Weights of a small GPT-style language model, trained from scratch on English Wikipedia: rotary positions, untied embeddings.
Each number is 128 + 32 x the weight over its row's rms, rounded and kept within 0 to 255. Layers, rows and columns count from 0. Numbers have three digits each. The size before them is the row's rms in percent of the matrix's.

# up: layer 2 MLP up, 320x256, rms 0.0395, rows 156-172, columns 0-127
# down: layer 2 MLP down (transposed), 320x256, rms 0.0372, rows 156-171, columns 0-127
# gate: layer 2 MLP gate, 320x256, rms 0.0413, rows 157-172, columns 0-127
up156 119:115138117155152046146119127155132079140186130147106149141175133164099133091179105083146141109137111107145081075160173150128130111164161144117110127145123132153116125136123125093072084142135103146113150143124139090141130149073052076137152143108129070047097165070121139142137140090121116099114182064138118121141103117126119078136125136060101187130103121216136114193109098181180157110147
down156 112:146137191137138150151069118131126072111209127107090089162142083121142123131157140151162079124154196155101086120107145143125139090154158120143114188173194112187155123089087067135112091109130149142092151143111154103111075105118164102171133107099139175172156155113099186202179116218126079116105136100115123130085123103168068147147139121120120141111145161153170130134208116141156100145166
gate157 098:170142159030170115124178087104121135118155116120138117105110084151171142127118163140134136139145162167111109188123089104196135113120092122130109093142132154168137090167090177148140116104099135167087085070145076156125119117125101086200136102112146156096170139143182163165205069141092148113139142110143140183078137098142100158088136129138124135123143144164076095154078131061122144143228
up157 099:113074091148115134107112101097162161182126153117119154100131183156122172125138109160158144115092133119187121108076178163088120186129127053098094121094151128134096174101088100154148121103163113121129090132193205199159129065102120071076136119149131086135110062120093129139118119127146123172098086131123109155129112151101116131114136100159133164144152142132100147108097181164115069168106
down157 100:176152178099137146104111111113178098128102159128100144145175078156128166122112122085136090142114069152083123192128100053123159088159108215118147139163141129107098137203146153120143124148079168124079095097100120085117127127121120071136170112167149168139132159133155101125177116130149111145198102104166154165128099138140116135093118146137077134095099114080092126128131086060114127163127
gate158 098:111129160125103196118164148098128178094103062084167169140106137141116055164146119111151108114108166102129160130132114132091122156130132105093121110214125101176081123132133065136099143133166118094092158133175194099060159112097125071131101061165158152117157194192032149174115152062092131108117134101149162174146147109141154089143111133095124169118107127150122116101102107118111136125149
up158 094:095124138110152179147101051109089154126104152136151114141158156112069132069128108148132107111141123118146095138160130150053106135117142126047096135149163126140149158122112099126085188127105172101114085104094159128133174137098101168104125125142153145125136109116128135124137176134180138176182123101064127088117086069129140172137202114067091130130116118088119110011088186113115125145073
down158 097:151090123126085141133142196089152115134096121136106176130061178120159134177123089129079148127140134135103140163138094119108127104113117122127110135078089058164151083095134153093172110082132133166140145206171098115110113113129124097131145152191076133152113154159116229130134111139059178104119137124159045138088162184135129103096072113184147111073134134181116074215111123138156116110154
gate159 094:097149129083158107136165127114160093126141120151101137109046092143151145108122111133201164138097126123130141175167142088134186159103140104148108135168105129147151162107088160129162092110194183101136118154116173151140080072130127155110118145078114122142083110093186135191164211075151174163145163070094116136131161093158139119136105156085113190208161133194179149156157124128148126089186
up159 099:125121125122105124149061135132084130179177057164104120110115131098099130098100116105099103140149122186092112127177138123134122105152164150149144127077107161130139120117156121150050137169067069161091168140106070130153129170086143103104156114123121155172138114104155135094085044143153138071161135187107082095074100154110062178144146051061142163110099148126119127128147156140166140168077
down159 097:115026136113089099141086142092124183088148088161160133129080102093088105115126186144142128119138066144130104143123131124121137108114090136181132139098149130097127109102123098144064129158110135122101162125121099147130080066128149105124175141177084113173119107115122119064161106138143156098113176130103151147076070109126107104152137095084160187163155123140147092186117126096116146140089
gate160 109:148110060184124142114052117093160123160106195130112146125098133129143142103103054112113129136107110100142171046085138069132116146126152110166109111144147127125146103161135108154116045162156132143147100176131144128116165166109155156143150133165092162121077136133163150152074168115093096201125146124112112160112150119122174101145073091136158090203176227157163126159145149101131145090053
up160 101:087113111101089146089134147177117119112150090070167161149088139102112109158112083115117147148146152145121051145135137091126165138106126129140116143107141120154161119159146152132220111077125068152125125137171096123069099040109163204103147157217130121089127093132110102139110139102108104173165138087243164076123149081112040138144139130131158048115145167159172109140050106137116151138165
down160 100:117151109127129135116174172170106140155106139115119117119117134166170146160111111183109082157196173101133116143145163117128190120075147045125093088116126103171215144116141127143138121105099186123106144097119149162132161089121068112162110094142143105097105094153150148161097101102138175134105157095088075124099112121183140151087174112155164170094116176150204072144142086201141113155117
gate161 101:166169115083186167127105132128100183138117118104147145138129108173160130170136163158124119162107113126128179133109161076142160068176075097101173105083105141083099128125133127176184078167097139172094094142147116160156129147198065111094122146128065073138106095119151122070150142120128185122083141191090170175064070119172156141107146128135134172153157145142152102147125094148163116145151
up161 101:088120095091151170170129100165144112113100096146200050140148160170175153122147111152097191115086166154118115126100133138128106145136078156117139177137105119144110099082096080130162166131146095154135173160130081126148085112104097117109137125120091126154121100178131115134138222171148110148111175129107086152131115105140147162128112151125128149143141140160077089144080101130130158161071
down161 106:086069114127106136131098110144098077083097143181142112079130146106124150093159096128101186117090146128116094131065143199101093116112136131132127162101127177140108134039115064122107187133139110142147174152114178131126093137104119128140152159082098145146143086119105098164125181170129127133136127108147119065182200160116153145125129163122081180158130103170089135127139128133125148116140
gate162 094:075134127082102126103153148123104095105143100095138150113201131116116089128138179104120135076145126133064092130096174136124098159178167104127188167119099114122170130125148133102079202101175129132131081108159196137100140095168153103119156152175158128073142176120144109090130127111145077129117140126111139092127110170103109093131136154137084113131147063107150111066127123166143131151139
up162 087:172134098094101132144121146104124100152074153137132111133070190163136158097073125137105151119155122112128121139114115127181115155145103099148101143052117128120112119119127187165167101106109147176056169118116159188140084110139207158159162082154111107112115121163156110101115176127151110110130153093215158168124199109103183118134118103077252122130134142081120159153205116132099129059158
down162 085:117138090112102100090141177110103118091172166103165105138184103112143104135072145106164116102119091112122154135151108083100112090143118187141195115134165116143125159213138134072064127147122135127104112144133147095099150120163114092148158100138138093105105155109176120109068141101088144071111110073205163114123104148101124132118181182113050090116119086102119197152097119111098064131116
gate163 091:152163118090134103166108122155174059083109114081057082147165123147140141138148195167118119171123108148149093116132111147142105138190091124136106117116111131126087138127109193136167128165099163131122114118153136141141175119147134120096150089165110099161142000106168140092166074111146093085163108082183148147100133081106150137132215159125137108144150122077150117139117131061108153144173
up163 092:164109100073080150092112181177115134129124087098123112095143154167079141174076161078164131084132147154121105149101158136139137123162138095071082132094148122127110125082151157066097132103154086101107148121164143106096069104098116141070156065125069098127173129110113126119131100057122169155122115163097102122153129091147110123175148124132090102130144124183087128106122155140107091122111
down163 093:088152117147102142167119097138130112104079141162154156140126140152135110097136125074173172053124103174144091135197062110122137150154155133141168164144124114103114108173073112120147146190112124101122134167129126153142157176130096176161113186145114130125095092098150087090128144161160091126165145124152219094121118141112108132124125124092117146080055041087167159111151176092094101138144
gate164 098:113078100092135132127137134143142145155104140134117171141107160121158107150110142122134136140107094088175136081180133124085092145174056086131102121135113174119108160100139126120091092111133141096105085144199138164134171091118081113128132163157089079113126141179095104099085158156195136212141135153110102155123147175066099174139135195150134172167167112100126112064122105172168091097193
up164 103:086045082112125141129134161126129161111091142119128180120142137106126150158132141106130134148113100097128159102151126119041066160122092114119147147126108137140193154120136142127098161123128135079153142116170118152141144131117104135129119171170101093077108124116105119136070178117151108197180175129147100107188135140088145120148165123105173185142208131119102165046131059187187090070130
down164 092:147062102143035148114130133150143141181153102142124130150064157153120122105117095111129090137107154123099123065139132114122122130107087118081094107125118144152148220110115114112114155137091109099085107114172076142139129110083139125118133169124130151151094137149111113147072129113124131158113157112107096114124135130031105113112152128123085138118123141149125143123132142188127132105136
gate165 098:179110149123082195202104117213125103119072157039129150129154096143141077122080095118086108138132109155100181155087132133181100156166103133102180146170089096105081118134075142091131134151131145140122128167132141101110149160109151183181108181117161117144130170157107138141130166128109111167080115132064155125157152152168141105182143164088094083118167119102148127118178079139072163129105
up165 093:068059111110134081089099171048093181044160119171154114161153128148145143123128129133145125146060131142127128138169131128071156076108126157115117094146112141143101097159135124203150115139092141078191120122090082116159132159159149149144151140103132122146133130113104116161144159168122127113114149075140124097125129143142084154063161159167117155105031146074155162153137095115105117079113
down165 096:142131128134143078119125119141114128170170122220124168146075142142162119102184135140186145159099172113194121167059177090130110149144131104133084138093111121144107128166089131145200067185149135142087149106133192097150134077097065102124146106131104125089114124094169118099114112098098175096101085145178119139122151099109190118103112111193090198183055127149113136137067164109143154132177
gate166 097:070063119085086109126149103142152111090173198142110064121134072105053127133157138134190176089156155159073116111113156145087143098139111123131109136189113163127151090106141166162206157151118091124098132136116088093148142141040100163104105102169154110096173157121120122138168093117046106138180115093180155189092119117162077095098172149167153078181156164138160137174096077074131093157112
up166 096:131161173091095166102116144099124173150179167109093116090145082128136074157094213152136129102139119138160067151138116144154146076142110201098183123068155132160126119160128178176150145143095095119128116067152108117112112121159125116104141142088105113144133099115123103117187071160075149066111105135148123103074077119152136148057101179152140157125108123112140082139069118097142095100170
down166 092:133116148186092178136111141122128171134112100145170155110109133109104130157146142136104089073068159068132105128130120131169162163111157122135121143107115121125119064142155062096162135123113145105155083174126138135161177101100147179114117089149160176110144202218118126078095135102127191180132070108115192066161155119125132076141105181176126144105151170104087143088171128119125161114089
gate167 093:094130134146113142136187152119168118165132166081117090159095138070111080115129138133118132169131166135102096141109107184156123167139062195066102159175137077134119185094057122105113148169180078152097136100166195119092107122158114141137060163136133098097075174083080076127087157107157146121110107107180158152171132171164120096136154152117095116077145087108094118093152125169142109150132
up167 092:147108137152121131124127088151162164109101188122085166140102116154096097113106125088191091120153157153125131103174102070152119074091124099190108058090173149117092135117140117166127064117096134109045171125174168135153115061143129085082133124094143140124153147148160145081160057135147148159093132172119099174086122140100180152143105061183178129106092090101151152170140089132090134120135
down167 092:119182066133115139116090184145114081120158096120130125099125133130137146116109152109084092108090066129167109124059178163107114127190154076117144143126088176142182128062167105066132159102135118163220086115094080144137159132119151149110115106132137178145117054164115111181104159094158103132167141120136152084176149136107107102108132195108142151122137199171094113121085165127145124129108
gate168 094:086077120040168148093167143114117139134157137091204150146154058121170146169120127136122116132177123141171143172141099144139127107201121089116151152140144081111096116198124168139163125117114152104120073131155090111067114167171151076138116121179142091132091076183134159133161058133099101108068088078187129144155079143178083091082117189166168146127161155084094156118105125078147131111168
up168 100:057162073114161138131135184210110089178126164128140079165144067142145124180099075120097140122139171185122086121113103187190086134141078138117149117142118102130118115141120177128113127148126118103172078099178093105127164155155087087113127130154159095096145081101133114070108147140130062044130096178124101132184087118151145124123132182127110075103154104099174106129129085139122157130130
down168 100:078149169152140165146152146116168152140088078135139155154107122135108111055082167128178116094112152117114148104169136126158103124129135129156116165071126206115148086036172113136124139123101098163143184094126151130102136147102156148130116129087115129155139150086136092077040141224107176164207143152129168094138101128131158114111120114133124128115116125147121093106128150105078173158141
gate169 095:115188118139154154134137124073080113106091154111145137124112156111152130135140171161115175109092101096156059169119169113129111103159081059166174140132131149138126119100122107162124143099099156180095108111163161174125147098109052099092105153154114100130145093172128116126137127149108176098117149135117168144101136091137154123074121116107148096139130113083113089076178136139138104155115
up169 098:131114133177070195161120109124103120192098092159175100102123136121121103139161094077091116059084158105095134086161161166110074131118146191145128153152134105182110158111142023139072155105107098140103177169095136083098126142095099147171081183144126185133111161175119114054051174131144098124155150149099122055149119162107144095173105101110109085066094118148120161096192124116164160187111
down169 097:117108120152087167138128195106087146121047111185179115081138137088105104168127138089127126151080145135100170071148101129062034133106112137124080108118181171153091128076197118158021132084058105085145140175092131133091126125119120130083147139085108140235139142128126063138109140187158081179166136129109126111146151128112120105197111141120143148129073084150167163127180181122122127168163
gate170 100:130109087141117112109113113085108127123121110150114171116159126133125165138136131101155102107100038130125112111108134090108151106127093126135113154148105132151163170195115133090147039096116164120124117085061109144148203111123180145106127107141062156111092159141196127152117137114113114138139161104125086131117165076135140165124134125139120172154122179119151114181078163152147162083058
up170 099:155091075133136101142105108119126148048108137137132097170120111081113143121151133102173120150121089156103129128092114116144113118151063167124099143155110127102116178183113162112137085089085119111128134057089091089180152122083179169116118131155076136123085103152132106094085159152104057125140141148160097145140159034106160175058108144158190163151145179093117152160101126108099122065094
down170 099:072169140082153131175134095147108138112126151119136106165102121061089100104150098159118169151199129146076120172123122218096109160099099052137119122093106095088106104065144119189123143148122133136123127146101139117132122168105136104169135111132167103123128108161102108094124171177111117112111093158151116142141167102108160127082145147116131118106136122136100121134199131078141165102185
gate171 111:159112095095112132170135167141114194104130083121105158124127137132119150130162175097111114148111104106134160113159125098091098103184081081158106103124102133099161173096128144116100095162109189081083158186134152185105127168103162140136109186080068121125106111139105089085095161080151159164146181166151152102125111143127114132163137184112107187151157119134125168122137101175174132056175
up171 122:120167126159110102090151088085128093171152153137156088108138146124134105128126075124137103138141134130109096160094157136162167148085197160114126156105162123154139110159170115107165143057146096187161138083120089127148084105179142138121129041169167165138136163127149154193134090141083150086093092087161146142157164126115135084137154082116128032068070129128121083133154179074084124144085
down171 107:113123097116227120166156088105129145122125166136151114130146089119140134155100164192138168130180110155126125222121138113137133155129163111147138114077130087113137041236147130152160135116189144157176113113111133108122139146147125088148130097151154131106152098155137162135136110157135121118129110132135115159129139132191160133118105103138182101114139112099119090122142121080113137151130
gate172 095:090104075131131174130117129147045083112139101144159070158105090169070107115161130133137139171157160109125127114112168150132140135120133133126184139203139124125116125141149116211098154173159132221109170100121137100124131162088035076114105090162099183141108152119130167132091085179127107091134144119125151150070156081087073119139147113189139102099142141107114118136140115105111113195065
up172 092:212185125121110162133116124108166112142122140150149142117159093058124188128129158144108171093090125119177166105112122096119133070139132105141103140110130182101098112129119120098137088129043146130168123147126110130141086149157140132163130094079076090184114073131100109072109158152133126170114164119139163128131101106142147163109132095125113155204135152084142131152068182167141070113167